Part of a small language model's weights.
Size: 26 layers, width 192, 3 heads of 96, MLP 1152 GELU, 19M parameters.
Training: a variant of Adam for these matrices, 620M tokens, 6734 steps.
Each number is 128 + 32 x the weight over its row's rms, rounded and kept within 0 to 255. Layers, rows and columns count from 0. Numbers have three digits each. The size before them is the row's rms in percent of the matrix's.

# layer 8 MLP down, 192x1152, rms 0.0896, rows 138-191, columns 192-239
110:153141147157095158147181130151152148133137101209134144141160114158135146156159196153156172163150163196156142101202155167170152152144115151145179
091:156108176135108174130102098154135138119145185078130071177191211126163150174140167116127158134110143056124178147126105165127134137157104160124111
082:085152128160141087108131187131116116081082085133095118125113074128127137116098104116116117145145107236081092122179109141100124120140100111143135
114:134091190143152033040130152120139133154181104034096125152153099153150078162131095194147140129116143126142152058042124187124156157153179135094147
083:151126136120134151177183141173131130111107139119118068143115169138155210114141121111133177183194115171089149157172170162172108123130120143155139
140:121149144145192163164120117124174149172171104164129175154149170160134169138176152149145137153141169135153172143145121139172160139146136122183177
093:040153090130117158183142184135148152119170134150111128149144165135107173143089172142160074064144134118128125162122119165086145149130123171158141
122:207153137151138128148144105143180155125143172207156139137131189142137171158153166168152162173151137172185141161204155145142168141174129145148150
102:062137087094136116132128128122114111108116116093118125136119041114104097106136114095122133091077114060083135085110147084099108133100121119121103
092:218144141114120186163149113139155141158162138102159180163118185107145163156144146156118180126165129074149185218088137208169141126144142124139144
102:114153166128130140143156096173141146147139128107119108154165195145127124132140146148136126126164139159078146148194106175119111141150099157121093
095:070114123154169107111171121085124136118133167114096117139172165161145148167120126149141108155166168149162069131185111131138139142166232140143139
094:075166134141162155175151134132140133163127157148112195111133144109141160159126130157189124136128145140123135142150182108129150138152048161125131
087:091118159123121152160138127158164164138135122115187123141135148180111109129164138150164105063142139054114204130117096140161172141171000176112178
076:108127089093210127178124123135123124124115094102169174145091157096112130113162115111153087136090114110142121204138116121081114091106231093185117
083:193172124119160082203178164138134132114147136120148115128128161133140102132106173166132175161134137089203127118102164174184155143156209127124133
064:139118090140163182138153133164127120128107136133129100134107131117174147080130125123123172154173098169127120204141170127188115110130209114154125
096:024109113135061177143165132117129158128142161103092106158146116165146156163078125090154157145174159137122121178116082093199143152121099131174104
091:021152159109148154132161153116136121122153122105151093131150168169103195133133073131098167158164132109115151217130136102169107116106209146141121
112:087108108105077143065103124098089094129089105150112096112103084101121110105086151092093132138123093086098103089077131091121089106092034108088042
090:087125128113090095112100146084102105098107147135091089107113127098099040110121094112092068102074125168126134084115121127099122107119095121130111
100:166128162139138118109152120124138164163140153087159191127147119141167154148150144152132145142183170248130172141157128183149139163136136131077178
062:190137123137115143120118109111122131112134115146144113115099162086125145093176133116118141152166112169107138164149179120142099118110156101180132
099:155089060110078159088143141086074103093092095064051093107108148118073125123066145065121130106097125174121087061111108099119098115103079134120123
137:169132201164153137166165134173159136169143146158183170153142163158157179170173126167139153171217137204156181174150168183180152151169105175095149
123:198131151170132142183158123184154158130136148115162133154137165143142119156167194163157136173159127203183150178166124166136174155168102142132164
088:158137155156190189162127123182150152121145165102126173108159122145086105163136196146164077136144165133115196140127115134155132148116094167143163
081:223119177129190089108093122121128099132133134127091109158139107150144110148152102130102143156120137128125117201049149176150114111119152124076125
111:143147159148176096087179099126144143138161115123127069158145196160108114150163099132206146127180136118186174081153149154129141118146060147169189
091:058107104148252107167126125046132118106151092190073111144134076115124142118125109117131115090073151137121112095182129108092134149143097099232146
098:194069109156147073145140132124112100072105132158081174153099186122127142109088078120090119130194090151145086163119090157153114131146120124080135
104:085108134164122174118172096107143139167147138154140113176143123181132118151120101118105138141108156170121170116120134133156156124149146154126100
171:120096086104119094092063132095111108104115121107093099099083112078099071075107122108115063075092091119107085092127113120100112105106126089134120
112:148134142150121137102139137150184178144185113109123154148180154141136143184138166156175120116162142159159147052077162177144162147145079160166176
093:141155150145099158126109088112151156164165171167148137104147120156176183177159143154144138104130162214168111146144160097136121161147104139161174
095:134097133137185135088119142089113110124105104109108044128100141146100095100102082084093085099122120229116123086074106120102083106085112113063079
088:123125076111132142155138128144091116105086146085116061118114130103084150119068185100144125169169118149095104141107090103128084109101073106062082
077:169140146119126211093162101122132130176124120111154124130132139155133135127143156142120113131174133113119123113127125123120130129133118126110097
096:129107134142103121195132130165177144120141106132171151129122187121127121132181077177144128148139132181143146109149111166155167144182193163091147
082:196121092134127123136117159141137135099133155112153119117110079109101090128128138156118123116119111100168158143122188138089151139142150118122085
108:020139168105094157166087167190091113166067169179162127121118134164107155137139120142107148134168139104140182198071132113125084121125133142138109
084:122152114130114129175144147164130142147101123094158076125130137157128148115127137109121160125109159229128163202011169123162120125123223145122131
087:160153086102075185161157116104133130199151154147176160146133122161134142131147167118100098126123123187107140229164177185119138109152167125123134
106:119180157151143095214174123185148126174149197173132145158164136153170160168146154120156130098158154120135109234169129156140148164143197159112156
180:087104113116132108100080155082096084115104117111108101112094103096100068088102099090086080090091101122103112093107129104100095085103139095106105
093:240099101127167079103106163125144104083098103090093138155117115091112123095117062115109139117113100255139083057131154137133113111109152128098119
095:114220190151071165153127141161130153154158144167178134143145165135136121147117152129144123170117140158144196187119199111138145129127088150175171
121:203163168144157168172150133172167160113169155147150166152147117134131139156153182173155153148155121089172129164162174185154147154154092146190145
081:141158142145165143113088169184137150208143182141167119126132116134144210099140162147143111138138109069133122182207152131152123129126181147200154
085:166125147136069122107122147064124106101089112154102150125089129132122113134109185122129147155154097174135078124141153149138140130109015118087115
111:170113140139043145185150154126151162164105182162095078116138123160134120137188187163140182179156152184179158154098129146156148152154133157131144
105:255123120082120122070117136110094119098099177135067120129092113110099107111097164116084128118162089144171090142154129133161104107119015096169123
069:045104147133154063084091111137112137136115139137102135118134125162133120146124069132146102116065129085122133109079121092104115142125143151048119
117:197116163155149139105165101164144161182157148101172145161169187154158124167190161173149152129163158117161195080104155147163154144157173138158151